From a checkpoint of a small transformer trained on Wikipedia.
Architecture: rotary positions, no biases in attention or MLP, untied embeddings.
Training: a variant of Muon for these matrices, 108M tokens, 13233 steps.
Each number is 500 + 25 x the weight over its row's rms, rounded and kept within 0 to 999. Layers, rows and columns count from 0. Numbers have three digits each. The size before them is the row's rms in percent of the matrix's.

# o: layer 4 attention output (transposed), 320x160, rms 0.065, rows 189-255, columns 40-79
# v: layer 4 attention value, 320x160, rms 0.059, rows 190-255, columns 40-79
# q: layer 4 attention query, 320x160, rms 0.0489, rows 192-275, columns 40-79
# k: layer 4 attention key, 320x160, rms 0.0477, rows 192-274, columns 40-79
o189 065:547502513507509461449509480480472506468491495503462511545476507434495511496478511515546544498493515521449487517477517506
v190 048:481490479529464483460510488460513543479518532487490522496544507501526491496461468470475508494493536491480471523572555501
o190 059:478538553489503542496479518515504505538473522482513489490466523505463511458503528491554484508527476502514478475442488510
v191 056:512496527483510480470486480469467481500500494505465491494525498506548498528453462487530495502512530502500465497500506577
o191 069:490493497509485533488478519476539548510527530458505512470500524502470516461513526442491488483519493497536516543464485465
q192 177:505493547515517498470546507497520460498490532490500507517527504490492474523490510477488493485473497470545500445529483528
k192 169:486500463475532504533477518495543493468458484498489544494532475537486468507444500485504474494478511517516516506505513530
q193 146:546488474536510509535486495511524515486528505488499529484499547495483493496519531485549501522512454472498530493530507483
k193 156:546476500492532548515499486505482499520504510537488556493505454483529470550490484499481505544472503527471501510493529564
q194 116:535490526527519483505504505500523462470484553482500505465490484481473494495495534530516484524481499488555516494486490489
k194 123:508508521469500495527467473534497528504497489483518543495522493472484467481526514463473521527477506528492499489513517457
q195 102:458515510511502466481502456491523482537435446537513479511508513542569487462472487517540500486499488518457482483494472505
k195 104:477468485528535504533500500506532520527454478489523542542473498505546497470528526470489496537503514524463508509460528507
q196 115:527490474475520494502456500484510478501545521524490512434521514444458484502553531497464478491511547479572523493529483475
k196 115:531505523510502485478482481536488491493511517464490484491496545493486508491518521466550501521537511541482517494552536487
q197 123:485508516508495513521485465527480492484462482483472541529519509459507515511503488501511508502515506535532443512481481456
k197 133:462541450513520495518483498516491544550545525458511557515513505495505481489485477512461493568482464477484530485488493513
q198 118:536522492461478475479531510473532505464516514519492523542515493475516467511509529516505507508508484481498469477492465492
k198 136:506494470509498503557498502506481492481494535489490551519507489531467422500462545477487475542480503528517469513500511506
q199 141:496519488563468550494527540476488550442494478486504489527558513494499488494514509497501521484516486493466477543540494484
k199 146:466530475532493530493435515485537497504508537494443512500465471488500469532539489518510497481507475487520493491474474513
q200 129:525497474497468519505470491507467494475493525478515512502460451490479510488512485497494504509532469500543472501507468516
k200 127:509491488507507511468477504466461520469545485495502531466538472499510497535440492522472516478497520495539440512506452488
q201 132:476492495473494511511502514451514479535526516514519560559490487463498528460501533474518516460472536499474530521531469513
k201 139:501514522473509558540498483470446454504510505486535542514433505545457519489506499450515513465482452493518489479504463501
q202 146:440491539495540515489530485482522446534506509484493485509541498472453487505477506479468491473502517532511536520468499504
k202 128:537494517492541488533509472526491502507444462480538542457519525493493518545474516504493502501517507467451455516509508490
q203 132:492507508517463489525470484526513537518499523505504517514492465479478526519479529514475513538455475521495513461515472493
k203 129:498486514418500513516511496534490518506475532497552498527522505529506527480471500501492459487438476553498472482500542466
q204 127:482481525510559503493488469474494503520541484513537513508510496461503517504474496525538527468506450490486502527510484516
k204 130:540455520481525532501551532468490481510486513510545487523503505477545501484450478456451492505460543486524482509495485495
q205 136:481456525500514513487474532471507507474482478475532525505529519535484478539490504482524472515542458503498517500455522491
k205 149:497458508550540472486516483503516548532466512525484486446525500445556470493487516500501498537510514515503499488509541482
q206 131:510538509502497476503482474542558472495506509534477506480441452550467486515483477505502507529466498478501477512507510503
k206 135:493508502546493473488491502499489540479503479485518490494526515468494508499477481519528460508487532531492433474513532476
q207 147:476551497528473474453508478491502481501489495496504501493516546518498517529533513538548507480522529465445515462522497494
k207 146:505443514495537528524485526492491508524521498532477525501460497507485517509481500508481499533516557481528507499519497540
q208 164:469480490496496524501508490594461459547511512505514483525495498448535518501534512473467535494485486481505505476471497534
k208 142:502525525518480519478498460490541469463486515482511527499522473467459466464523501440503522529453498516494530500501506481
q209 152:481501486481474467466491488495473514487478506522478473509438531513516480520490467497480531500460465463481495496459526489
k209 148:497549515504503517500466508526545484533495501513509496496510506445511517497574497509519481517512493488466517518499533463
q210 123:489475493506490507521486516529474485530528493493505485465488532490519536504515475499439495533492497458469500511501547498
k210 149:519490539498499496462521516470503510486525495507500427464476492499513549505519469537499489500547516478524509520502500498
q211 130:524488503524497530505520508479521472459515498483499515528514500467454452476498480498525491450486499485536492498536487467
k211 132:492490474533523487565469480522530522523477472482519553495524500501486451521474526481473503499450488478477488500506495513
q212 126:472515508485469475484496490493484504528504465524484483435496495514518501515482503551453517518497494469445557501526487513
k212 137:511476533466446517478495523490491460438518494531489454501482481516462528514496466479546467495546509521515484477540490505
q213 114:501464497492455491491490528462530511503445491485530509469525513465501457494452581497488498489515512464505467535538471501
k213 126:489503510540519468502512493535514519469480575474479498495512548500470489515512504500521467484552524518454497520476457480
q214 144:496452478537511540507473548488491493495536533476532500518548486505469488470498487499492468505501514483525466496488548525
k214 134:525448489532530487472487519510508528538506486471496472443505531509496530572518503526480513494489473479521482494442473530
q215 133:480465512488458524547486504492520520530516477500532502460485483474474498539460517540493467511512525520519498529537501482
k215 135:492491517487489478534543523475508474466487502496483469531513498517517465475486465521554509506502471497519516527546468499
q216 141:465532515442482469469481507509544506490460507514494488507490533518517464532517530499481481512497501516494499510479499475
k216 144:488570509479479517520496510523506517465447510527456469522518506519467493479499500470503477517525493494509505500549474480
q217 123:511474528509490522471542447501527529520449461477503522485468509502475506525463505487535515513508469507501502502511495466
k217 129:474476494512539497510522525524486496528466515525506515469519462478455452491496453438501538499497549525488514523521511470
q218 139:485510493488462491493463502530515509512448505487488526486499477517547511474495467478476505476466525488518485514461494519
k218 135:465494483513453502490516474495513473519495478465471529517466534518481530479531481482523505486522513506497491500466435509
q219 125:487515451479474491484490476508473503473528497510523525509502504503549493495528506516484502550505494496454494494459514505
k219 128:500500500509499494526480484492489512512521514457469455481466481459474552490560509482483443480544534514515487493556466483
q220 130:501464488506526535508471530481504461480518464508488525501507518502452510454521491524506496484492523445515535451519521489
k220 131:523503460489503498507542517522500450542554463457468508490478531542486478486487512464466495529516473486500512493515519502
q221 102:477506525524456481512510481478511518529444540515507508514540471506505448533475520482488485508520467514513509485492489486
k221 112:514508547426483518536534482509491524532459516530543496499492511506481482469487498523514453468461482522455464510475560506
q222 123:492497533457478484491513453471520511466478528487468530530477542496505473489463492464502510503507497497543523537487501483
k222 140:486511496467487501491534553533476504524506509485472521510535446544492489541499537541481489487494470483488471481536491471
q223 143:488491504503492558470490492524543516524491470497496496509499528475506544499467469498488477486460499543485538460503454490
k223 147:505496530466533506509477523525508454499476475482533492522537509488496497502401509437480490503445541506492496484515491516
v192 117:528486511515479545509530494489525476545497510479472495483518504529526467515472539536459526483499540520515513498514509496
o192 112:495482483465473493505490474500514514488443521541512481505502459464506515489484497493508477484505518550510482509466487478
v193 137:504507498502525465518464467535505523465467521486482566460502484513500525521491495473485513530529450499443494536476529485
o193 125:488488474474503545456477539520538510524526481521549489449513496507516495478492479473483497520529526490542491452510515504
v194 141:488541471547510508504482515508516550482517485503458510457474513481473462568506488499512508504470498514507495513530493542
o194 129:501475538455482517545480499494466448553486526484481505545520506517530515513481475481527504478519502520504526517523502515
v195 137:485458495484569509509494496513502479477562518508512508539487462473494572501524465497490470521517498513515486484509520489
o195 126:500548517509509516496483482496468504479477484479537517475486491509516485500482518506522484479522502463514482521464504512
v196 124:552500469451470538538525457449494515517460526472512519521472492480472466511512490517500486496501533527497539471491522512
o196 120:502507498476517529458524474520503505454523448539488466520548529506541526500466460497479502515485498501516461499496466447
v197 123:495548515515479477469487497510484506471521491498534520469490492475540542474477513477483516527500513489475493489517541537
o197 121:513460478481558544489517495468484489478529513505489520499519500513456489505539470469519456476521490513492485510523497495
v198 126:508544448499444479485528523544479482500456493489498444508519524511502527544519493503507487508521480539468514450472491511
o198 123:488472495468513481447543455494521492512477506547505548501475536520456507495482544508521510490490501511499526519525489462
v199 137:508487532484517490503515480468492518507510524486510483484506503519530549474494515481536518511498478534490533523523473505
o199 122:511510491562484460508490498528487469457470521512483529528477500483493508526509495477493478470507515524511495480556491493
v200 123:498480526483488526527459507503533487537544513487527525524484511472537487425518499478499504523508530497482503487482519510
o200 116:556494455506543494546438487493489494518503505501509467523508534514467500496468477505500486504498452501466518566490479522
v201 108:521482512504518465438503469506504482506511516518510495469526515468479484455489490543521545498530485496524534525451509498
o201 104:522469502498506505504555521481505501450464472485487488544507471513499519485478513503491540492488508500470529508533467509
v202 118:467483494479519514515507488470506573468485508477543512475494509512514492480532489524537500473473467532535491488540511536
o202 121:467554497527482494439532460480493496503517543507508492521484496522458494492520490543452482528473477472513483476489475496
v203 134:515530487541503507510488526497509502542513521484484547532518510488487490509493519489478489488523512484533508568468470513
o203 127:481482497515504465511531496500506499509462519467532480488530480451502513524487487504503484485504560497498564519502523494
v204 121:512497535512471516470524512472491519471528532547474467504495557488490500521506456488474535473508485471486495484473443519
o204 110:524460454530475483538504470501485513500469435514464530483499489468540462510472505508490498504510487501485517493494505502
v205 129:453506483520548531528476486545504510491518539505521458475510492516496463522459509497460470520485498494520489506479464529
o205 120:505514473477497474540517489471551506471478488474484507535519458540501531486489483532516480515476491491532488489520499484
v206 120:534521484500492510556517520488478488489529511492498490514506508483522521550531488552498473514469497489514501501507511475
o206 111:516547529508493543461477511459484502497500488476505483526552513479499474538449520495495496523499500522512514519549476497
v207 131:502513444502484484473521534464484545481476495522499533476491502496529514487475443507500495484475488476512499541509524498
o207 130:530454531483536538453514524481507495541530477492535532482480506458466519496486531448474535535489543518496491517461510510
v208 122:466468515494499527528514513470556467548550544490524516511516461481500525520517499507478501447517508471530466511488480505
o208 115:471497481501482491496502480471458506454543493522509498461497506530508478509489479498498518541515498475489516519496526490
v209 127:460512502511500501512495478485536445491544517461555492464527465493524521495485501473500489463485520513505450520470508484
o209 121:501483508489504518486479507482482494530481533500510465537542524512477485451473519520534519519474484491453525531493469520
v210 129:500461494492485538517500498564520468509512500494557528511513491457509517499522485470504559475505544489519503476525496475
o210 124:509538489482465508544510494494465439513538511503459504505493483546543483471462503521566497504478492517550500526490513537
v211 105:499536516504473475468466518485481546466439507501506485499455553501532428544495469548512499509529525477463469523483533550
o211 102:469441483515478539493527527489479501518552484506530511483490476522498489549476474452471539513487513550496502500513468514
v212 122:505482482494527493491502505469497522502481483538501507507499515497491476516502465557506501469500480521536489519519508463
o212 118:494497477489498497449517485538471507509507518501470533527488487506570454503494523452477556517520536460417513488451486486
v213 130:534511437498507544535498534498479472540483484497525491503485540491497541509531473509531493516487527514523491508513501486
o213 127:477486528517464503460480523530498490478494521489518505557522488522465469460519541477546523511533536502466518503489468534
v214 129:477493511525518497504496516499505506499461509460524509484488487516490468543472485497496511489520482534481507515517458458
o214 134:483515467497502499521440478528527513486509511497511505513506490557537532465526497457495493496490512477454484479504490493
v215 125:502509559460494518500440497510463510498524541507480497463500529449503515459476469474497465519480474500473461543449478505
o215 118:477524437483489512479474465491500494469466500431515495504503484503495465513485497496533551455539507492547485438514483528
v216 134:502484506491500493524487485508430481481508477476454470480506532516485472466490472484519525504499486513501462466543485534
o216 136:538502520510502475517512482483521497503492488509492487517487495549517538539495501539511525487488513523490503508535510538
v217 124:476492458464517522488508487475505533473522476518529519511524473507536534460473474516493504509495545504485447513461519505
o217 122:504531467487479498489498494479524515512500505489492502519524521489514514500527549465524489516484493497507484477454520519
v218 115:513493487466500506472431473533520501458489489464512508479531503488459488535475527516508508529474472499500481502483471509
o218 114:485488488485434499551543489510532498521518487505529516514520498519530534475546495514519468508508472518518463527516458475
v219 117:494516507481505499467491481535486540494484419523512546502493480507520491536505514531513472497498509494488507499513480514
o219 112:507478532543487484506511530473480510515510525537501505518490498530511468504492501512478492502478529467507484473486540495
v220 127:522456520496424490447533466512498476475533486504518497500484506494482486436507463461531524447520502494433518454504513489
o220 123:524502451527486489543468511499451503465489492515489500481498522508506498495482518506493495516496472479498540530518527511
v221 134:540510464518409504480532488498503510540499498531503498563483523470458464473574492501522562471453496495517524498449505516
o221 125:463526514511474482492510506518488435532494495492471473494496488484464528516442502468505524514517546508503514524515486492
v222 116:525508487477526445520480463485533516479471536476504486525482526556519467501475485526480473508544469509510519492498510488
o222 118:510508462530536525437479509455475529463495473534510544490555537511511542495501475553462511462526517448472530450506489479
v223 121:495527503489512493483476544504526477465535503466543507483502516460546546577528489510509504487534491513480504486477505483
o223 111:516461521516464510488530518491457530521546513517481482511541529525505490475468481510518498481491491487488466538514514535
q224 161:483460510463502478484511525494514533478480473482496514486537518494502503509510493497501548493500530502486564521472473495
k224 164:494516495483488468473494496495458511512448510534484497480484489489460499457473504550515418528486542491488514518491487516
q225 133:485528490518513472534481478478470447475539516520521498438530514479523459541493490470491504520469502507473518553515514564
k225 127:527490479475464528497510479482509485542471502485438472522513494497501520475495516470449525485493488478473455479479493517
q226 153:515492487503488515510507454451527523546508513527449524516479513510495521482473501478454519490467536513524510510553530471
k226 163:496545506530509452491512478545472512500501494502502449528529509534521507481506471529552537465515499491468487518496494483
q227 132:514484509512499505494524463479496533473493485550485470479496523499498491529511493470542520515475492518454561504514489465
k227 122:530465483499502464511487504480554492501490491437489492550525543534492504497486557471512542506508478480462472482489527533
q228 146:493475521499507508535513441499468520532531478491505543528547497489531455498464486534498489555516473516481537499510490479
k228 146:513449482482502444505515507488547524479536512461533514525513539525447515516497501500492523493440491506497505504470503493
q229 164:450553487436465469483530515490479510464504494541527505533514492549475507463498521503504468575518546499515490467510488450
k229 173:496527510508495541505451488461530503473547499481448522480499473495516485494524450495485467496502521481515476508500496536
q230 146:510460510533536516519514508506527493507548531475478475520548549471472493500504503531497520488523503529458524495500491529
k230 146:520488500467517463536547513512522512494503490481517460513515480502529499521456536475474516515505511531561513446487530487
q231 157:501476495460476529508458520536509528538473467512470514461514441475501518525563520484557522504522426516480473434485510495
k231 173:471486482518507509488516536494519516489475499525493499474467484541480495478498492476482513506492493463485551516481490494
q232 151:503498552483530485517468509507483529522472464462510473499490471486473461484502485491523509520512489489506485435505520489
k232 169:544513538506498479482527485534484496453529464505517561519458499471479488509525528478484481515510518541469492504498483503
q233 167:538479494443489473484498493519551505527489502473536507526523541535500516515527485471545496480498510491513494523475493495
k233 174:468568526499510537524452493528526513502494509488482520541463477514518494479519484526506496492504507496488509478484488513
q234 176:541526505483454531482463499492509502540497492519498490492526484459495464502509467531480485507550495487467500484514507522
k234 175:519522535475529493525520491518451484508495518467468496499516508554494491521497503530497493504497512520494476465512467456
q235 173:510473555497484452509562478495520499490526478540460496517506499496439458471546503477514525474512485509484504480471500458
k235 184:488511472519514520534524488506471459512518483508526510510500503520555462506472514485536494518506490480549434474527469520
q236 155:492507473450433462505549501492486499512483473521467505497529501499465480508485467528528515560467476458511501519527536530
k236 165:421498499547490481499507516553467508500526496485523486496504490482534556503514481475532484499493489498498480525453462492
q237 172:491524484487528509538553556508504518512492508476486524531522457464522485490512471514512530485565523541538477481475473478
k237 173:518492503490430485480522505506474487504487540485507488460507460451547520460545537499545516483439520489496485502529494465
q238 154:465458505519491519479489516499475541500539484509504467487532531531467512526493507480526521503473487463491487519510473498
k238 158:500480510507511458526514503495483567501538521507484523483513446530491522509491547505485525499489501514475514496506518481
q239 170:553508500485515487516516518524503541473500511464479475462512504524480504508489481473434523479487455497544485483487463517
k239 175:478537533526449476507505504465462501506467523475528503554483526518515493519533485491490493476523521519513451495448523503
q240 187:487495493504527516493507477501527494494512473495508488524501508511506485492514503469511532489526528509473524464523522490
k240 145:521467511488532471552484532517527551505459490457514472515505466480505498531470515499517509499469479496520510465476493505
q241 145:486498495459484505472485523526529501464438482502487507510436475518488513536526503519522471479526491472534476520474489474
k241 153:477482462512500540478498513502504518533444497504472506468508493494493457463515465504487497469530504464514507545506489555
q242 165:513503519501531490465494525486474474527525522516509510495502522491482457490474516490509472495526505534530488515525501477
k242 158:527490506503517481457515446521515499514489482461493476515537483480491476501472496546531538535493506570517466502523546489
q243 134:491497526503526503525540480526459522524515523501482493505542524501447509471477497485488486521497494527457507469529539506
k243 131:560508479509496465490533480532509501491483490501496478513522497441496509525490516476509484529468528534505511501517485498
q244 129:481516524506530477536493467502511471560538538476483480504462482510445531480522501481522536466517493507491502510528482507
k244 140:487531511555493493480488502511417470471510492555460494513514493522522492493489519544530464520520515499495510506500479451
q245 140:504472502487480538516530467480507511483472529511511509503535524450456470546506530461524515505535524547461549503475472523
k245 170:483469486511487469485502524494509480513487484466415479499498500477491471471486505524484524518469493449498479467525531477
q246 129:509475501513524450475489505499479491516555559445512464500535537492513508492523471478476489516488544514486448486487554493
k246 148:477520455487493532444467456489482543502476508501500540474517484470462485495537495502509455513512519458498500520439463495
q247 161:493444492444501497505443501516505494519517511482519511488530513483529532537523436506530493499491497521501514490474465502
k247 165:467480503478517573496486504538477544518516422544486541484506460523463521515488521447497459508540532487489513513494523507
q248 178:491540507512456535503516446489496531477477491519543532485473480463503492458481453461499507505543490516494501491495462457
k248 170:502509501484506504561498590506477507540482479460526520525509504511483469497507503546506497485488508519506495484532487468
q249 152:503501475476512552494501527539513465527469526530522489542496553515498492521472493488488460531527523513460495523509456492
k249 154:497502564519535541517450537493480491489494526516459448519494514505467532555501492498508506505509511483518492487538543485
q250 165:499473540479466444506503469467454507536487551507511468488486526529517470476504473466498537499501518524465538449469514474
k250 167:534497498542495504487514500522473484495505450469468513489534498497510487505504538506487495466496532455471490527428462549
q251 151:488490502524474516478480521514517517556504495541485512491507479505504518517525496511527470495510558454515482496492475458
k251 156:506465518452507500498464435516461507503477541522507495511477484487490503501473507483475503448503488458505458501508505458
q252 169:515492473509509450497497549491525504496498500515525509538483474505494521498475519520501493472491557524494494532490497542
k252 176:509462481489536505493483501491508489477494527522528479517482522483555516529542500475493458470481413465516525515495500516
q253 167:521534473541520462445506472505500481499535518503510501510507497512481508493498509510448467524479516490485559488486510515
k253 177:530497471511510471477503516477528526507496474503506489488490518538494481500515490519463479480521443455529488494473491462
q254 163:492462494525529490512496492523489517473466463455519499488487510526525516484544510463544523532479475524530456488500479501
k254 162:459503512520503551522472499520501539457467485518468546451493537501534534526525529450484472535483498494528529475459460535
q255 156:548503521486427551513506559537545524523503526467501464487505550534448530510491487501497467498478491509499504511477511497
k255 160:524524509505561497520475525479480476489494520501469501501537480446504525496484498517539518510536493527511482559498499483
v224 151:505464497501482548512447569489497490468517498476502509490522489469466521504521522510508518500452483480520521554474474520
o224 140:464521493519518490479509502523485511514478461516480513481481531516494522483486532501441510518490477491471501491506520496
v225 150:507501468488488527489530529587541450521482497511526495511503532539485553509497535478540509489530535524509441532506532479
o225 134:476451508499536451487503511514490514491501501463493528499517541468495496518523494494462475490550477539515510507487474505
v226 156:547498504483477481464479523493466486504458512490533502462549544467510559512498477512499524496455547513517528511524494507
o226 138:501515511515532541517500482521520541490548471512523551530495478514493468550504509506494486530469472491516500487533477475
v227 150:505464517481509530479531491551524511473470503483495520514486484484521508483524526527506511481470505487511480543467501540
o227 146:484508539536498495461491488474496463486535498481490466481494475462501498500513511514487491494464456523493478494535469467
v228 140:503524495463492544485455515472489478503555497508517550501493502505459482505481491505562465476493491557488507484522512499
o228 128:501531567479489489502498496512511559455504479514507496492480557499491497501493512499523494499518561456467526540471542483
v229 148:494517554518520525512460502510480520528496545480513531513509484513433460472535496467509478516537551486504549514501550479
o229 135:501484495482447489479534473534517471512489521515545535468509513505521521530523510494488525497556445490498484485523480493
v230 141:473504494486508492529508484503526487477495486510513479520525510512530457549509505471488503514495472456434498521508481546
o230 128:538484494523494474520480511531497519487490505534563473494449529496499480508539539479477500502513537517537478531498485508
v231 155:546477501499508512528534551492497513458439544504495509530519507532477509498549526513450491535479527489513457491529478528
o231 133:436532514524510489459464485488516498490481486505498482528550523453509507501492520502457517528504531496541452452449477497
v232 141:500534489511531522542504483515462486478477478489505528495477499514489506516500504544484518472526502534498428509534467483
o232 123:512508481459504464450462468486506455516543504518510459463527520478477427453522480500483490456484495466505457477473491511
v233 143:477511514464478427519513519507482452513512471500507468489452513534491478525485573533520500475498467519490520415479527481
o233 140:500486506459490517487508534470500538515496518518516495494546524525522526491516520482520526516511512471490494549503499536
v234 137:509493498508472514537534477451576516503508484535521493457527472533497531484519466486499548452452504491502506473498509531
o234 135:456475504519503459491500504531473565497513575475517499486496524479511495511509482533428459527519510490494535511486504492
v235 144:496473481489506461519516494503520543488547536471547492528502502502494514430501505491497488472477462509510474513523497479
o235 132:526517507526511456510488527517499499504496492481499499462510494507497488536550530505482511489444480488490521528486459507
v236 158:476481516469496442516490476481446526508493495494496470471541485520516530519484508542509537496500453486507533514521475482
o236 150:509523497508490492482466492512521475494519484510479510527466511519503453510516505477496464560483481506488499519522523492
v237 155:515525485546545523483478496484491475503520496531476493523495475464466520490508519476511534531542516508541463489497488520
o237 150:503484502509475469511502445496475484466469452504564514515536462456516503454520512508518538505528478500484490455469565523
v238 143:448504559513502513495451543490527567506479515495536523482539540470498490514484547548469490532494499515518497481471470427
o238 133:505473508472476497533532491494474469530559500502451467496518474482576518465545498485496491521494457481520511508488524544
v239 155:502469532517484513547536468435528518525498481524481486514490495535534555451460508534445533492480489546535526499512473478
o239 135:497503471499482501490499516486470484497472524471491499506477512458495474494484486524501476535508494507428525477495548509
v240 147:534484526521487488490496511531552513497497542483504518490493482442494507497497485474500526487475491504475508522462464491
o240 138:464523550487481521466507511492460472505482450494498503488502514492521476498470501511515538534522454481502480530506537507
v241 145:461535540510486524543518520520519506515456496537521476480501526454497512507505493484531496543500476478488478501457533471
o241 132:474493487493451466470530492528490461482528509497470485443500484523535545469475476508440487498533536471491523474497569511
v242 162:528490485479506504448471512488499538513490505489497498507462486473492532488448451518542495561517478495532499470502496496
o242 143:505499496503512508497505500509468468519491484490501496547496524452555502494481522492482528515466497458485524463472480424
v243 140:454530502530493482469519536483456519536474501512464507507488496520517492479509461517502487497492524467469509496468498515
o243 132:476487474480506509539515522527497460515480467502494474473466477529493486469476458492489509526491499495540534485488508535
v244 154:501502494486544515519498511525509548497477529489536502490485454455488488520504565469474487509531486470449543450524487474
o244 140:518531496502485526480507528497534471518531487478502473467488514504546492455471450514443488495486493476485506490502476532
v245 151:497445535490499476517513495523517552468482456480564488507542512530506518494491494496481503510475496454525504528514493536
o245 141:476440497491468516554504460501509484522514505492493485507495491484476481495555488495450485494506514516517526509517461502
v246 157:507500466495503532487537508516517504467516488482490493518511509516504491513530483491460484527483503517520508506530511532
o246 141:462557458495476470509457518486536493483498527513483477503501464532488490465473534551493504505491541488529464484482490498
v247 140:511507524481490462486528503514508504525538500488511493481522508501505508468505513545512508497501525506492503444460487494
o247 132:495504483520484566460504505509498503487497496511535487504482471492540530495483491491502542483521517488487536540593511489
v248 157:455509471553510485516489495442483574447503524524514490492475496475494519507503513484518483455504493524519444532541509499
o248 141:484539496531473516460468508510520500534556524499466490528493487487509500519492497505515506479488537469484481508516468496
v249 155:502507475500507448497487490515482482507528510487568476511529502513514513496480498512475533503488477489489515489476530537
o249 137:497492516563514522483536490487530534518446501562508495490501484517491488496520509469499504505480547555522460479560443456
v250 151:485496477478471521498496542496488455481472486476474443462505486538465532466479517494534507491497502508484455500532496470
o250 141:476481487549525494452487455492498546502502466496510520506545502547499476475467498513508509486497500489513496463509493515
v251 138:494515515509486504500517502540499558534459525538516452530524476496506492504486523502563496471477500501486485489479476498
o251 132:516534532491515463493465457451447485486507514489482498540468551475498492496449465544489500529482497524483485528512496493
v252 155:463493472490480513436472470505481490491489475493463548525461478516514491462514536511495453513476507451534528499521519507
o252 144:499517496481505498509503482498482471518528525467494468464489474515473515531496518485474496476496522551489519561528484461
v253 146:522517465476502511526495498493492505514497499485510541470495455524488508501483494505492486484479452510417487534471467480
o253 131:526509481501502488486506489506525507499497495510444490538523539498505471480490488508494492469486455506503567498482515529
v254 151:501510514536465478483508496489444518514502563488506469489521532521438532485445494481521496507465481440463487485498523499
o254 138:503492504479500516494518443530507508508468481489503502499484447495529497492500498532520520528541503504503460473489532474
v255 163:524515511462545501510516530508509525451516514469519492494455505514533543456527472489516578522467476514488476505481532479
o255 154:467469509552508434464525532506453455456491460528539503540497488506493504479487497501466572485507520479492502515522454493
q256 037:497459466500473507515459507475497508512533482503503546520549493525497446506510478510582503466515508519473455512477508483
k256 041:476548535516505482518485488524492476501489515499530458504456564508482528488518519498453503522474499510524479505521477520
q257 067:477466516526539497521484484522529479522501491501560465475422523511492507494528510497496497504533509479510515479500498543
k257 053:512489516434480508476496508507478528501522491537489530512495496536533488515524540499448510500534473495483490504497482480
q258 059:495471504524522464514517535526521475521505490490548465473444512503497507509515494488516488511500478462540515505515511507
k258 049:451529525511508464491521484496459463489490558503501487497511539536480509464525543466456506493514484510511488488505465493
q259 098:473495530512557462495542529537544475538514502490479482471462503491471535487485510512500492519507467439523507477498491478
k259 075:520527521463498514437511519499472488551505510528466525531505460509468487489560518513462502513510485494465511522499469493
q260 110:526529498501436512463484464498471512461503511511511492529510498483506489510490505495480511534511518561476511525490507510
k260 109:501516470489511515542505485468557492510526531492497482490490541512507502489499484493528521482468501509528495478497541552
q261 050:511503495514471470493490519530519501540508556524493474530507496457462524490454518505501514520500445499517500475530481493
k261 049:540505482459456539498500516465506483535517507511461514485517532531532509485485499511503486496498489476468520505476483481
q262 046:472499482498521501521447487460470510503501461500560513451498511506513501488536486431496521501484545518497501502476528539
k262 057:493494482520487460494529495506490512489498537469499485527502512508472506524510529484501464523515543534510470480514492493
q263 070:502491495497480501523497510499461505465497492530509511506526526473513498447548504497487508529491499503499532521520517495
k263 085:513471453523514494545492487488551503515474556484474489484483560509527530533482504538510520496472510524485502491502494492
q264 062:476497511534521449494458493486510507539511541480513460447456497508471499500477540495507520499492499471512481458536516572
k264 073:478547496526473508482516522518430490472484508502485518529521517510498481499518519475472477489517534517514451500511501486
q265 072:511488466512466549478495538513477530468488507512473546525509498508521494509543497454501494453484478500487525532471505484
k265 076:558485479476490504512494525471535544524527476491459495477469500518538513514489499512533527484496523478480502521519521479
q266 046:501486429507488494447511551499489547495507495465472520537474507491486508524503497490509473461472468465482477507499498519
k266 048:506524527464474529502489571478477537475554464496497524490503499531530517492495505471473522465508488471482496546522511469
q267 080:505506456488459563483528522502466514469483487504473540526512492500537511498556493476501480458474496505484524534460511449
k267 089:534475485478514495527481498461565518540516486499483492486468521500534518503487492520529536491479499479490520509500516507
q268 070:502510452510472516465499554484475525472482480488475524537491511501522495521533504457494482454486466466463513533478502486
k268 071:544527497461484519518485536469534527507547479489492540484476505527514519497495499502516533486475513462508500534532530506
q269 067:520478462497517529546469498483462505510491500508517520490522497508512498484546485470480518503470493522522534528477486472
k269 078:500447450533498465492506511507518532490493532500442492515496495503533514524483507504510490510517547514469490506501523475
q270 049:518504548486523467551503485501546461525521503551516483483513502495471450511457460520495507542547509491513482484521460472
k270 050:495488523516525485486515478557454496480494467497536470497512446498466497513522503493468482519508503532507517453506483496
q271 033:504471492524487500515457554499521527508528511486515468508468502491477484546532505481507525524489501499494498445530504525
k271 034:477577492500483510495494551510447500492557483476511545503520485539479522494545475490465504517474526484477486533512499498
q272 042:526544459483462534446513516505493505490492495478459495508484472524499495492459484551524514499470467488458478516505519483
k272 036:497471539517553476504504490504479521505472505508535493476513516478490539500461488474495499532522507494477527468480533493
q273 067:477495506484487492560480508479479503491491467532494527509542500531528482515552471520497499451497521525508459477493515516
k273 061:476512544522511487466500508526476477525487499506522461516488502515509512457477505465480504488523507447490488497493519516
q274 084:494473483497498522520490504499493501487512467502500527513492470520522435523527477537531494475505507481500438491504530501
k274 071:481517531501496485505466542560496497491483527493489507480455503520484546485499525479468520499514508486500519533504452506
q275 117:475479492495540483555505503462511495504476473504502482493479516543496484508526499514512493449485508494532494487489495511